From a checkpoint of a small transformer trained on Wikipedia.
Size: 25 layers, 4 heads of 64, MLP 1280 tanh GELU, vocabulary 8192.
Architecture: LayerNorm before each block, learned positions, no biases in attention or MLP, untied embeddings.
Training: a variant of Adam for these matrices, 5590 steps.
Each number is 50 + 12 x the weight over its row's rms, rounded and kept within 0 to 99. Layers, rows and columns count from 0. The size before them is the row's rms in percent of the matrix's.

# layer 17 MLP down (transposed), 1280x320, rms 0.0522, rows 539-593, columns 64-127
113:60 53 46 48 48 27 43 60 52 64 49 44 45 42 39 66 35 40 34 66 46 51 57 46 59 40 67 59 56 67 48 62 59 44 36 52 59 52 59 33 55 56 53 46 58 67 35 26 56 60 41 43 19 65 53 50 48 37 67 60 49 68 56 37
099:55 46 44 41 43 28 44 63 46 57 36 51 50 68 37 54 21 34 40 52 53 63 50 43 40 50 49 64 53 66 50 35 52 64 49 49 48 58 61 71 55 44 64 53 65 37 37 79 49 53 35 46 31 50 37 67 65 69 52 38 53 25 82 42
101:45 55 60 56 62 58 64 54 40 46 74 38 42 44 48 55 50 23 38 48 49 58 56 56 58 54 31 55 39 34 40 24 68 45 44 68 42 69 42 50 26 09 57 58 49 68 37 44 36 52 57 71 44 44 79 52 48 61 62 45 46 46 73 54
108:43 64 36 34 74 55 59 54 27 56 39 68 52 51 40 43 47 50 48 58 63 67 45 55 54 41 51 50 44 54 58 43 42 53 60 38 53 70 32 35 33 37 44 50 47 35 55 62 47 35 46 53 59 46 44 53 46 62 45 41 71 48 45 46
081:21 49 63 46 55 52 63 64 70 38 29 61 57 49 60 56 52 84 58 53 38 33 51 58 35 34 64 58 75 57 37 64 52 43 45 50 44 51 60 68 59 65 55 38 62 47 42 56 58 50 69 49 61 64 42 36 35 41 61 50 45 42 52 41
103:44 30 61 60 47 25 59 47 62 32 62 49 53 49 33 60 48 83 31 65 45 61 38 61 61 39 55 50 51 62 42 55 66 58 69 62 50 25 52 35 54 58 57 43 24 14 40 46 51 60 67 59 40 44 37 71 18 37 59 80 48 40 69 43
116:71 42 38 67 58 49 52 48 55 52 33 45 25 54 53 13 25 49 53 65 18 65 45 68 55 35 37 54 62 75 55 67 27 63 52 44 67 44 70 57 48 37 46 40 55 29 38 31 37 46 62 60 37 30 48 46 47 49 56 34 53 46 54 60
105:50 46 33 39 44 47 44 72 48 39 62 55 50 66 49 57 28 59 41 56 41 41 43 25 47 21 30 71 34 38 63 45 58 52 61 43 67 53 62 39 53 59 63 37 49 62 56 54 98 24 56 45 57 56 46 45 61 37 60 54 35 38 61 33
108:71 52 36 49 48 47 42 50 50 42 78 31 47 48 47 45 63 52 49 40 50 46 67 63 53 57 55 66 43 50 51 47 42 57 39 57 56 34 44 50 33 55 42 73 36 66 70 55 46 33 61 49 38 62 87 29 52 44 35 36 52 58 65 44
088:43 52 39 75 47 57 34 44 58 35 49 31 37 54 51 52 47 71 53 58 54 44 47 44 42 38 68 44 52 52 44 53 37 34 68 61 45 71 40 04 75 15 50 40 34 43 48 55 59 52 61 55 50 48 45 55 52 53 61 62 63 38 46 40
096:39 43 55 57 51 34 54 66 55 54 33 50 43 66 58 59 30 33 47 59 67 45 49 56 50 47 53 55 36 49 50 30 81 40 38 39 59 59 62 09 30 48 48 53 57 32 65 48 47 65 47 25 40 55 39 61 57 47 71 42 34 55 46 52
093:41 50 59 47 35 36 62 36 53 50 42 64 57 68 45 64 30 37 54 67 42 41 48 62 67 40 34 56 49 54 49 80 38 42 64 48 46 61 48 58 52 38 55 65 48 56 56 50 50 49 66 55 59 42 59 40 58 58 29 38 51 46 58 45
102:47 46 43 44 52 41 34 59 47 51 54 54 38 48 47 68 18 50 49 56 54 67 56 40 50 76 46 52 52 56 37 59 12 56 75 52 34 38 45 61 46 55 61 52 56 51 48 42 44 50 36 50 62 59 66 44 50 72 63 63 61 54 65 74
095:62 56 57 71 55 58 40 60 53 42 60 44 63 51 68 64 60 49 49 27 59 39 52 46 55 47 62 66 48 74 50 39 34 50 47 33 37 30 44 51 48 57 56 75 34 34 79 64 22 43 31 47 34 48 46 45 56 54 57 28 54 74 52 36
102:14 45 47 58 51 67 65 54 34 51 49 46 56 48 54 39 43 48 64 41 46 51 64 58 20 49 52 67 51 68 47 76 61 52 25 48 65 59 39 23 62 53 68 53 42 55 20 65 55 29 73 58 63 70 51 47 32 52 53 52 41 28 61 83
147:50 52 59 55 59 45 58 54 64 54 64 40 49 27 42 45 40 51 70 72 47 42 43 42 41 43 79 69 61 56 29 42 48 51 57 52 54 54 44 39 63 51 47 47 32 72 41 45 47 36 61 28 45 52 70 42 45 61 57 54 48 57 28 46
099:54 57 73 43 43 51 47 50 52 70 48 45 56 56 75 66 53 46 45 33 47 36 39 45 31 47 36 34 43 63 55 54 61 60 42 39 61 49 61 30 60 42 52 22 45 53 58 47 39 39 62 69 46 45 30 56 39 58 34 55 61 42 36 60
103:55 72 42 45 37 40 67 33 49 41 58 53 68 53 47 60 35 42 31 52 53 43 36 67 55 48 25 31 28 55 50 39 64 40 47 57 59 56 49 58 46 52 54 47 57 48 40 64 42 67 46 62 50 61 29 70 49 58 45 34 50 42 57 40
101:47 30 18 55 47 36 54 36 57 41 38 36 45 38 44 66 54 41 56 57 47 67 46 61 35 50 51 71 44 67 45 54 29 46 59 42 40 30 86 54 44 53 17 41 58 49 47 63 51 68 56 48 71 65 63 63 47 63 56 54 44 56 30 55
096:48 52 40 46 45 41 56 37 46 53 66 73 71 50 20 27 49 50 62 57 37 42 53 49 48 71 65 57 68 46 58 56 43 51 64 50 44 49 42 59 39 46 56 71 55 67 39 57 67 47 57 47 79 55 44 46 54 53 36 44 32 27 60 42
093:41 56 44 65 25 36 51 64 35 53 59 45 61 57 49 37 42 61 61 60 50 43 72 47 70 36 25 31 54 49 61 52 66 70 68 68 51 45 54 59 37 72 33 31 60 30 43 51 32 48 31 42 32 48 55 63 53 59 45 62 58 62 71 52
106:18 65 49 57 51 44 95 54 41 13 60 63 52 62 66 24 57 51 48 27 58 59 49 38 37 47 60 48 40 49 61 84 49 49 40 34 58 52 47 39 58 64 51 60 44 54 47 63 68 48 68 53 55 45 41 49 46 52 31 47 53 41 57 68
097:52 54 59 46 54 34 35 41 35 66 61 44 48 51 38 61 44 32 42 58 43 44 68 61 48 34 67 60 40 60 68 65 44 46 44 34 64 47 53 62 47 58 46 71 65 64 68 85 41 61 40 60 64 54 38 52 65 41 36 51 34 43 45 07
104:43 66 47 46 29 42 39 65 52 44 38 36 50 54 48 61 38 40 50 41 32 56 46 43 70 57 41 24 50 72 61 50 70 49 55 31 71 33 45 21 52 48 43 48 46 41 49 72 42 31 48 50 59 20 28 49 63 40 54 69 52 38 38 56
099:52 49 60 60 58 55 43 55 56 48 23 47 52 60 54 45 57 64 44 44 35 65 62 52 42 51 57 35 67 52 32 55 42 59 53 41 48 58 48 29 53 65 51 71 56 39 69 36 45 54 53 37 70 41 74 52 54 45 50 50 51 61 58 72
107:38 39 44 49 59 36 52 48 49 50 66 47 47 53 35 53 54 48 50 84 40 46 63 48 69 49 52 54 32 40 34 55 44 62 58 65 64 57 44 40 55 55 41 36 54 45 57 46 42 54 15 56 40 50 44 54 64 54 54 30 56 57 20 31
099:41 60 42 48 42 50 36 49 34 65 74 32 47 41 30 62 59 34 52 37 40 56 34 58 34 48 37 45 12 23 70 64 27 55 55 47 55 60 56 45 62 71 54 68 52 48 32 55 66 53 49 62 77 46 33 50 58 51 35 52 44 56 65 44
098:38 48 66 45 37 56 35 48 50 50 33 44 49 31 63 31 66 80 58 50 50 45 41 70 45 39 43 48 40 55 52 43 60 40 51 51 34 43 56 46 58 60 67 65 56 38 51 55 44 60 42 66 62 39 40 49 27 34 58 64 46 62 74 56
097:26 48 61 46 34 29 46 39 43 52 62 38 52 49 55 68 72 33 30 40 59 38 58 37 70 44 60 58 59 50 54 48 50 34 56 32 49 41 72 51 57 45 50 38 52 29 68 53 37 44 44 52 50 37 55 70 58 56 44 48 71 32 45 42
089:42 49 59 52 40 47 64 44 60 52 58 45 43 52 59 26 54 37 55 51 60 51 35 49 59 61 51 49 46 44 44 56 46 65 46 44 44 54 40 62 60 22 63 61 46 56 48 55 65 59 66 56 50 68 42 54 49 61 57 45 59 45 55 49
102:41 56 37 52 49 42 45 40 40 47 70 74 33 62 46 60 62 60 54 31 59 53 61 54 49 36 37 63 68 58 51 35 54 56 59 56 50 47 54 38 48 43 24 49 53 56 46 82 15 45 38 71 32 51 48 52 42 52 38 65 53 34 49 63
103:60 61 61 62 36 53 30 63 57 50 39 60 71 49 49 38 60 70 51 65 51 56 67 37 75 42 63 50 27 57 53 27 60 53 60 65 39 44 22 60 69 25 72 51 58 59 51 42 36 52 53 39 31 68 67 38 54 43 50 49 59 40 43 31
100:60 49 62 64 66 84 73 39 53 53 35 51 41 61 34 50 58 47 56 27 68 52 48 48 55 56 47 14 51 45 53 47 28 28 50 63 73 27 32 49 59 45 60 39 49 30 53 60 46 63 51 66 53 64 55 48 37 55 40 48 38 56 54 39
083:26 53 47 65 56 60 70 53 72 56 43 67 42 35 63 58 50 60 65 47 45 45 58 76 43 33 49 41 51 51 42 58 54 41 40 46 55 46 48 71 56 54 76 44 59 50 48 56 48 53 54 44 68 58 47 40 36 35 47 47 60 46 23 41
097:68 57 32 84 46 60 43 27 21 47 66 43 50 49 53 63 53 30 42 65 37 45 63 40 42 32 41 41 38 31 56 54 46 64 63 58 62 48 53 60 43 60 35 46 20 55 38 34 53 49 45 36 38 37 49 31 73 47 32 54 45 83 46 36
104:31 35 62 56 54 33 61 35 59 57 84 65 57 24 66 75 37 36 42 61 54 35 43 40 40 29 42 64 46 61 63 48 45 63 45 40 54 40 40 72 51 34 61 55 62 36 39 64 57 57 56 49 47 55 43 54 52 42 62 52 54 40 32 45
105:53 62 46 64 39 48 51 53 21 55 61 42 54 39 54 40 58 58 47 65 33 06 45 52 44 55 57 62 41 51 22 43 46 50 76 42 46 51 64 43 40 39 42 51 54 57 65 43 70 64 34 42 64 71 61 62 37 36 56 34 36 36 37 53
086:55 50 57 64 59 25 32 67 57 56 56 59 63 53 43 67 40 37 36 54 71 60 32 44 50 36 25 38 39 39 44 17 69 53 46 49 57 65 62 41 32 51 34 34 28 54 44 39 50 74 44 47 75 44 45 47 50 51 54 42 35 57 62 76
109:36 52 46 34 29 53 36 63 67 47 45 46 60 52 52 69 59 62 45 55 44 52 67 32 65 51 46 59 38 54 54 40 51 42 71 62 55 53 23 45 48 54 46 43 37 68 51 41 32 37 32 39 40 51 38 47 59 47 58 48 39 56 70 22
118:36 46 37 60 50 53 49 48 45 55 62 40 66 57 54 41 51 34 39 40 46 52 58 46 54 57 50 49 26 53 44 34 47 39 66 64 54 63 50 37 31 56 72 68 51 52 55 44 62 48 53 61 61 62 45 42 67 51 57 42 72 51 38 55
105:34 47 51 49 46 61 63 21 50 46 54 44 31 54 44 48 42 65 47 44 11 48 35 31 35 55 42 54 66 56 56 68 57 46 43 31 40 64 55 56 75 43 50 27 42 33 70 53 43 46 25 46 49 31 42 52 67 53 34 56 50 73 47 55
112:58 45 64 37 43 57 20 53 50 61 56 48 56 57 44 66 73 46 50 56 34 60 45 49 61 49 48 42 42 52 41 54 45 49 74 74 24 42 58 55 42 45 38 35 65 44 45 57 40 60 38 47 57 56 49 38 61 47 51 67 29 68 64 49
097:49 49 65 36 44 68 59 31 51 40 43 53 48 65 37 47 42 44 58 31 59 59 64 48 28 51 42 46 62 61 59 65 35 54 59 34 60 62 67 48 63 63 67 59 65 35 27 55 41 44 57 64 52 35 40 55 50 54 21 51 50 62 58 40
098:59 62 51 46 30 54 41 52 54 50 43 42 23 60 36 51 42 32 33 64 40 47 40 29 54 48 80 56 48 52 45 60 51 62 59 41 56 45 41 50 51 59 49 59 12 41 63 35 65 73 52 46 46 52 53 67 63 56 60 39 51 53 35 41
102:57 60 54 47 54 51 33 59 50 42 41 50 51 62 41 46 35 64 51 42 42 51 65 53 36 62 50 28 47 43 74 38 36 66 48 43 48 27 55 30 23 53 69 58 53 34 52 33 34 72 51 56 49 56 38 53 37 65 52 49 39 48 40 45
106:24 43 31 35 20 54 60 59 28 54 68 49 36 60 55 61 50 55 59 64 41 67 54 68 52 47 43 39 50 45 72 69 57 46 75 62 54 49 56 58 43 54 47 61 55 43 61 49 35 55 61 42 50 54 59 54 47 66 52 65 32 67 70 24
098:45 62 58 55 70 61 63 49 52 46 51 60 65 48 67 58 67 39 49 61 49 63 49 64 46 48 44 66 53 61 47 28 47 60 44 31 54 30 42 59 62 63 48 72 55 32 63 55 62 45 33 47 50 43 48 37 51 45 39 52 58 53 54 51
099:26 45 49 62 38 55 48 55 43 65 56 69 48 51 40 41 64 72 44 46 37 43 60 56 45 35 64 45 69 64 59 65 60 41 33 54 38 66 53 45 67 49 47 63 24 50 55 45 42 37 24 56 29 62 58 48 72 61 58 43 51 50 51 30
098:70 44 79 43 29 53 69 41 30 38 57 69 53 73 47 50 46 44 44 59 23 42 41 68 62 29 29 36 39 47 41 54 59 47 73 42 68 49 58 37 37 46 39 47 55 40 48 48 41 37 62 57 46 48 38 60 53 62 60 60 48 45 59 50
098:60 42 40 52 53 59 41 63 50 49 55 65 51 49 46 46 40 54 46 59 53 54 50 20 64 35 58 21 64 72 50 50 47 44 49 56 37 49 59 45 54 36 29 51 51 50 53 50 67 19 47 55 46 67 63 75 46 44 56 68 52 55 36 51
102:54 56 43 44 36 63 49 52 44 41 60 59 39 60 42 58 35 63 57 61 42 39 47 51 54 53 58 42 49 19 54 44 70 47 66 61 55 48 43 45 66 43 37 59 59 67 64 21 53 51 52 38 56 39 54 50 62 38 53 47 49 41 35 50
100:42 56 66 60 41 70 51 63 45 55 43 53 67 80 21 58 47 50 43 63 41 63 43 54 51 61 57 76 40 41 43 63 54 62 41 37 38 66 63 57 45 28 40 49 51 61 67 43 36 57 43 53 44 64 31 66 40 36 40 40 59 55 64 47
117:38 62 27 41 50 33 31 46 56 33 56 34 37 55 70 33 43 65 63 55 45 36 43 26 21 60 53 45 77 46 55 61 53 61 59 58 56 57 58 44 24 44 48 52 36 58 55 49 44 28 58 56 37 62 54 43 50 37 65 62 35 45 40 43
096:50 55 39 46 71 55 59 58 64 79 38 49 62 56 26 35 42 40 31 55 56 70 61 29 50 53 57 58 60 30 61 32 42 58 54 36 53 56 68 45 43 52 52 55 60 56 81 46 64 44 37 56 55 42 39 41 45 48 51 53 48 32 35 65
102:62 44 60 43 55 37 68 61 37 60 51 37 36 19 47 32 45 50 56 60 49 36 74 54 49 38 52 73 62 58 35 66 57 53 27 39 65 48 44 56 48 54 51 48 61 44 51 56 54 43 64 39 53 48 66 40 25 42 77 48 33 46 40 61
# layer 17 MLP up, 1280x320, rms 0.0538, rows 540-593, columns 64-127
108:51 52 41 72 53 47 48 68 64 35 42 57 47 45 55 29 40 47 45 49 63 47 55 44 42 57 67 59 63 59 34 37 16 39 33 47 41 67 71 40 65 67 49 53 50 50 55 41 56 48 55 40 43 54 58 58 64 43 46 47 58 61 52 43
102:70 35 56 47 57 40 42 62 60 69 22 46 60 65 59 56 39 53 60 41 37 17 43 60 58 49 43 59 58 53 40 52 52 39 34 50 46 55 66 40 57 46 53 32 29 57 60 65 53 36 54 38 55 33 41 27 44 40 65 43 36 31 50 65
111:57 38 53 64 21 55 38 50 51 48 69 36 44 64 55 47 63 47 52 47 49 26 75 50 41 36 50 35 46 53 87 48 47 25 52 61 71 41 60 36 53 45 42 50 58 34 38 33 57 64 25 61 56 46 64 31 58 24 50 63 54 52 29 66
096:82 34 51 55 47 50 34 43 37 74 61 37 49 52 34 30 55 50 37 49 47 60 47 36 67 40 55 50 32 53 54 43 47 50 31 38 64 52 55 35 47 31 46 61 48 62 52 31 45 48 47 55 31 50 63 49 78 48 55 31 66 46 40 53
103:38 71 21 57 67 43 42 48 44 55 65 56 51 52 48 39 40 56 56 55 30 14 33 48 42 41 50 47 60 33 56 17 22 48 49 38 34 59 76 55 53 54 55 49 54 68 42 49 60 43 29 52 67 55 51 32 71 51 40 37 65 51 31 37
105:53 50 58 56 47 71 26 44 27 46 51 59 46 32 59 52 45 38 37 47 42 34 44 49 54 33 65 63 56 53 61 32 42 34 41 27 48 42 55 52 61 34 61 48 47 25 52 49 58 39 53 49 60 52 39 46 60 57 48 51 52 52 64 53
102:53 54 46 67 49 58 44 55 45 35 22 39 54 54 49 51 49 52 54 44 42 52 73 44 34 43 64 61 40 77 34 33 19 38 26 39 37 52 44 64 49 48 32 38 56 41 50 54 31 68 64 69 59 55 60 56 77 57 50 60 65 37 51 49
104:52 30 60 60 54 55 49 34 30 55 50 61 55 47 52 37 58 57 45 53 62 42 49 36 45 34 31 49 42 17 50 56 36 40 22 46 39 78 43 42 62 62 53 40 69 62 55 42 39 66 58 40 53 61 53 62 61 65 50 45 45 53 48 41
095:47 75 54 13 72 47 62 64 51 53 54 54 68 50 51 66 38 60 35 41 54 55 65 57 56 42 56 59 35 45 52 47 49 55 44 50 44 18 56 51 39 51 33 34 46 50 39 36 44 44 51 54 59 48 46 60 41 46 26 73 28 70 63 52
096:52 68 50 34 72 58 32 47 43 42 40 57 62 41 28 44 61 58 29 62 38 43 75 54 80 51 50 61 63 53 63 67 24 43 17 67 31 43 52 81 69 52 46 64 55 53 28 40 53 37 39 53 37 39 63 30 40 31 42 54 68 49 45 36
098:48 56 76 28 64 49 44 52 33 37 50 49 36 56 49 39 56 58 46 55 30 37 70 58 56 47 54 47 45 45 64 39 38 60 50 66 44 57 52 48 48 63 38 33 28 34 41 45 66 65 29 58 58 53 57 52 44 39 50 61 46 68 44 58
102:47 69 57 46 52 36 60 47 56 38 51 50 52 43 65 62 50 30 44 69 51 54 42 50 42 44 43 45 47 49 54 46 52 52 43 49 58 70 69 41 45 31 52 51 57 42 11 53 63 59 67 37 40 41 45 55 46 48 44 49 50 34 58 36
100:38 65 56 37 54 39 61 48 38 52 33 67 44 45 44 35 38 38 56 66 48 53 44 42 46 39 42 55 71 50 60 68 60 43 38 52 55 55 64 44 49 43 37 36 36 52 37 68 42 70 61 56 53 43 46 47 62 55 70 62 55 50 53 56
099:65 43 54 36 42 53 64 73 60 49 66 53 55 45 55 41 53 39 31 54 49 35 53 54 59 47 53 53 64 29 53 49 50 63 49 44 38 32 41 71 41 50 47 50 47 25 50 51 42 60 40 76 44 38 60 63 54 55 35 29 57 71 68 36
111:63 62 37 45 49 35 71 41 50 58 46 57 69 51 50 47 42 65 47 44 40 58 52 30 62 43 42 72 41 41 62 43 21 43 46 54 54 49 66 42 46 71 53 42 50 59 43 43 34 52 52 51 45 49 45 35 55 64 48 35 51 43 35 32
099:44 41 42 40 44 46 42 65 51 53 47 67 58 50 14 49 41 50 38 68 51 60 53 57 37 49 47 70 56 37 54 53 56 33 41 69 47 38 65 70 56 61 51 81 41 65 41 40 52 66 39 53 58 64 48 43 64 46 50 37 42 47 46 41
101:53 38 45 45 68 55 51 63 57 27 20 59 58 62 33 56 58 60 32 72 59 41 29 39 45 43 71 55 42 52 51 30 52 45 47 48 34 51 44 65 76 43 39 65 64 76 43 45 83 37 55 58 51 38 56 35 44 44 55 52 79 59 37 48
101:66 35 73 43 56 49 51 54 53 67 59 49 52 71 45 54 38 51 42 43 53 53 72 50 64 38 60 42 33 46 59 54 47 35 44 49 61 48 36 61 68 50 44 40 35 62 54 45 44 42 61 56 48 38 43 52 75 27 44 53 53 48 56 20
099:42 38 70 50 55 46 50 58 26 46 45 57 51 45 60 44 59 55 44 60 59 42 39 34 61 42 64 68 39 51 41 53 52 50 50 47 59 61 54 40 38 54 36 15 52 37 44 34 34 47 53 40 36 51 57 67 66 45 59 52 76 63 51 24
101:49 45 46 56 88 41 48 41 61 49 44 47 53 40 36 55 55 47 43 44 57 36 37 48 41 42 70 69 51 58 52 31 17 58 36 63 64 65 49 48 52 37 70 71 47 64 58 36 70 60 63 28 69 45 26 57 44 49 54 40 66 44 49 60
100:55 71 56 29 39 49 48 51 40 61 55 51 49 63 31 56 58 47 46 68 29 17 47 51 48 37 50 47 37 73 50 39 37 58 61 63 34 52 63 39 64 45 66 45 65 66 55 43 45 51 72 32 57 52 57 40 43 32 47 39 41 57 46 62
100:48 52 51 40 50 48 54 58 53 37 40 36 63 53 67 37 39 49 23 50 56 56 32 53 37 46 40 65 48 51 47 42 57 58 46 53 34 57 59 45 36 26 41 25 69 76 42 49 61 17 60 63 58 63 67 41 34 37 55 71 52 77 45 53
104:55 47 49 59 53 39 41 64 47 75 57 46 52 43 42 56 49 58 66 53 34 55 64 40 49 53 67 48 50 32 36 39 30 56 60 70 47 53 38 53 39 61 61 58 36 56 52 37 68 54 53 63 33 60 60 42 43 31 58 53 52 77 60 58
104:45 69 62 47 34 45 57 49 56 52 61 47 47 38 34 58 29 69 60 49 47 37 37 45 66 50 71 62 50 57 75 51 49 41 39 48 52 50 42 51 49 37 21 39 54 63 41 78 24 44 42 48 47 39 31 43 55 46 53 53 58 48 41 47
103:53 42 48 57 46 63 56 48 46 57 49 54 61 58 31 70 51 54 55 43 42 54 40 37 55 54 49 49 63 60 39 47 37 38 45 61 49 55 62 51 51 44 58 37 64 51 64 34 55 53 48 12 62 39 65 28 43 61 49 43 36 48 63 32
098:44 68 70 60 60 42 32 61 54 41 43 45 70 65 50 42 55 69 40 34 58 38 83 63 39 44 62 40 47 59 40 22 48 45 44 71 54 38 52 39 47 36 69 54 25 59 54 59 53 42 46 51 62 68 42 45 42 25 40 49 60 55 61 54
104:53 41 44 69 56 56 35 48 42 49 42 67 57 81 55 72 59 20 49 47 56 48 38 32 51 41 56 49 50 46 43 34 65 65 40 53 48 62 47 46 51 71 48 42 46 65 33 53 81 62 44 28 33 55 48 54 56 63 55 39 53 46 46 56
094:51 40 59 56 47 54 49 53 70 52 38 63 49 31 52 37 39 75 54 58 41 49 35 50 13 48 59 37 57 57 53 51 36 60 35 34 52 43 36 67 32 66 77 16 51 56 41 41 39 55 72 53 45 57 40 47 51 57 41 34 41 38 47 51
091:56 29 51 41 62 55 61 75 33 49 54 64 48 45 28 63 49 63 60 65 27 44 59 79 48 48 69 65 56 56 69 40 44 48 38 56 55 37 61 67 44 64 44 26 61 41 54 41 42 58 40 59 43 48 46 48 41 47 36 68 37 69 43 58
101:49 48 61 49 66 50 63 59 61 60 41 37 77 45 47 61 30 45 39 63 39 36 39 57 38 52 68 55 40 43 60 60 41 49 80 31 41 41 56 48 54 64 72 57 45 33 44 49 58 70 47 18 73 40 54 60 70 39 46 49 35 57 48 42
103:58 47 56 59 61 41 51 42 46 72 55 63 64 36 64 43 29 39 26 42 35 54 42 64 17 32 78 36 50 38 58 46 48 23 46 39 57 47 43 51 44 60 41 45 47 39 38 41 35 66 66 72 53 57 47 57 45 57 53 42 42 56 58 45
097:44 44 18 52 60 43 29 46 68 42 57 52 51 45 45 58 46 57 40 70 54 49 50 62 56 44 71 61 46 22 56 47 71 66 37 56 21 68 85 49 52 64 48 34 36 59 47 49 59 38 35 26 53 47 48 37 60 55 52 46 30 54 41 48
088:69 41 47 33 53 45 38 43 32 72 70 48 67 60 19 36 50 30 33 72 62 47 51 28 67 53 50 62 52 47 74 50 43 60 55 38 49 62 63 38 46 41 35 64 41 51 52 39 31 31 36 30 29 54 67 43 70 50 60 40 61 48 66 58
108:42 48 60 44 59 46 48 77 55 43 51 50 63 52 20 57 53 40 55 60 62 24 67 73 51 49 47 60 49 40 54 34 46 41 48 59 74 50 51 56 61 42 62 62 67 39 68 69 54 52 57 45 78 47 49 50 36 43 49 53 41 43 51 33
101:59 64 50 41 58 51 41 42 37 47 45 39 41 66 15 47 45 59 64 57 46 40 42 59 51 38 62 50 55 38 60 42 53 42 58 46 29 56 61 39 53 54 51 55 62 65 54 37 58 52 52 30 74 50 55 42 44 48 52 47 63 67 55 38
100:52 49 63 35 63 44 36 70 59 67 45 44 33 47 42 49 42 51 64 40 54 65 47 54 38 40 55 38 41 37 45 47 39 49 26 56 55 57 45 61 55 59 39 36 52 31 37 58 39 70 54 54 54 31 61 55 61 40 44 51 44 55 39 61
094:41 46 58 45 52 68 65 28 45 53 50 46 44 65 39 24 57 62 79 48 23 54 62 17 48 38 33 52 62 59 45 52 34 46 44 48 53 36 48 48 44 61 51 65 61 62 65 46 62 35 50 68 33 58 48 48 42 59 61 53 59 50 43 44
102:70 55 66 55 54 51 37 53 33 47 49 65 57 59 47 25 52 44 57 43 48 24 31 54 57 46 60 52 53 57 51 60 44 36 30 34 60 48 47 41 39 41 42 50 47 57 46 43 56 52 83 59 49 43 80 77 48 45 64 50 42 47 36 54
108:53 51 45 45 64 33 64 63 69 63 46 58 53 51 46 65 36 54 38 70 45 36 58 70 44 48 51 77 41 51 48 43 47 33 48 58 70 52 65 58 46 45 22 49 56 42 36 67 56 76 55 57 66 33 35 43 52 42 55 47 53 51 59 57
103:57 51 66 33 58 34 35 65 55 67 56 71 58 51 53 42 51 38 44 39 79 51 38 72 60 39 50 34 41 39 29 40 51 68 49 76 89 42 50 31 44 43 43 69 63 75 50 39 50 66 55 47 37 56 51 60 38 53 63 43 36 32 50 52
113:51 67 52 63 66 65 67 38 41 45 51 57 62 46 47 42 54 50 36 63 31 46 75 44 67 48 53 50 41 43 47 53 30 36 33 47 67 52 51 43 57 42 50 59 49 22 49 42 18 43 47 58 52 41 62 54 61 63 44 41 58 60 54 18
099:59 59 67 33 66 54 55 43 49 46 50 71 52 54 48 38 44 46 49 52 46 35 50 40 33 57 52 42 76 79 53 48 30 37 36 31 55 66 56 29 59 43 43 40 56 72 65 58 53 38 59 46 43 64 64 13 53 48 40 38 39 48 53 46
094:43 52 35 33 71 58 55 61 46 58 37 55 59 50 43 57 56 53 49 68 42 47 56 49 54 46 46 59 54 56 53 56 39 32 56 59 65 33 59 41 64 24 36 63 82 48 25 28 45 29 39 56 38 57 61 39 53 52 49 73 45 57 55 50
098:56 42 52 54 58 47 59 41 56 59 35 27 56 54 52 55 60 49 41 52 70 50 41 54 45 48 46 67 59 85 49 64 64 36 27 50 54 61 61 57 47 48 42 48 49 54 40 44 58 29 58 22 81 37 70 27 52 40 78 43 62 52 44 60
101:50 73 44 56 87 48 53 40 68 54 44 44 65 47 50 40 48 39 46 30 50 38 63 60 43 44 59 54 48 82 32 61 33 50 35 49 55 68 52 65 36 66 58 45 35 48 41 57 60 57 63 61 43 49 51 45 50 35 40 46 72 56 57 73
100:42 64 52 73 41 57 52 36 51 83 59 56 63 36 46 48 43 50 40 44 60 37 41 50 59 43 46 45 53 53 63 30 49 16 43 46 62 38 59 47 54 53 43 61 45 60 58 47 55 46 52 44 51 35 58 57 49 55 61 44 46 56 28 47
100:54 77 47 34 43 34 44 56 56 47 39 71 60 30 54 48 36 47 20 40 40 43 54 53 54 41 33 54 44 45 63 26 67 44 49 50 54 39 42 56 39 66 50 39 55 65 45 89 57 54 47 50 56 55 50 50 67 45 30 56 73 65 31 40
102:62 60 31 49 56 53 37 70 54 60 50 38 53 38 35 44 59 66 44 41 68 49 53 24 45 44 72 66 44 35 63 51 34 61 34 65 48 53 48 77 47 53 62 66 49 49 54 54 65 49 32 34 66 67 68 57 38 48 47 49 57 59 45 44
103:47 65 69 55 46 52 60 45 62 58 50 52 56 47 57 58 54 61 60 63 70 49 57 73 47 36 51 69 48 66 51 40 45 66 50 51 67 56 50 66 66 50 39 29 38 67 36 55 53 52 66 40 34 66 46 37 39 35 48 63 56 47 72 35
103:62 56 60 52 64 38 40 29 41 76 44 35 59 43 63 41 48 51 46 52 57 54 41 40 37 49 45 67 59 62 57 52 35 48 39 45 49 81 64 44 47 52 54 52 59 66 43 39 58 75 50 62 37 74 49 61 53 58 59 39 56 47 55 49
101:64 25 56 42 75 49 47 40 37 74 20 48 53 35 67 48 39 67 53 50 45 44 47 15 60 43 63 65 65 43 40 70 17 38 46 55 46 24 61 55 45 54 47 48 58 65 53 48 44 41 45 57 08 32 63 25 54 48 51 49 60 48 19 63
105:64 43 69 58 64 59 62 58 50 53 49 67 57 37 41 63 35 36 49 44 63 43 41 63 72 44 60 52 50 40 54 46 34 29 36 58 63 32 54 58 57 44 40 63 52 14 50 55 47 51 38 27 58 52 37 47 56 31 70 47 61 53 79 52
102:46 49 44 73 54 41 31 72 58 27 49 59 42 57 64 15 42 53 67 59 28 26 65 63 56 49 58 52 57 51 21 54 42 46 38 73 48 52 46 50 39 55 26 52 39 59 36 57 41 56 51 34 53 65 30 52 62 46 56 40 55 69 51 47
100:60 41 52 33 47 53 40 73 50 40 45 81 50 68 48 54 46 49 52 56 52 43 44 27 65 46 55 48 31 43 57 54 25 57 49 40 36 33 53 38 52 46 56 40 59 48 50 39 36 44 39 44 39 62 31 56 66 56 45 46 38 47 60 66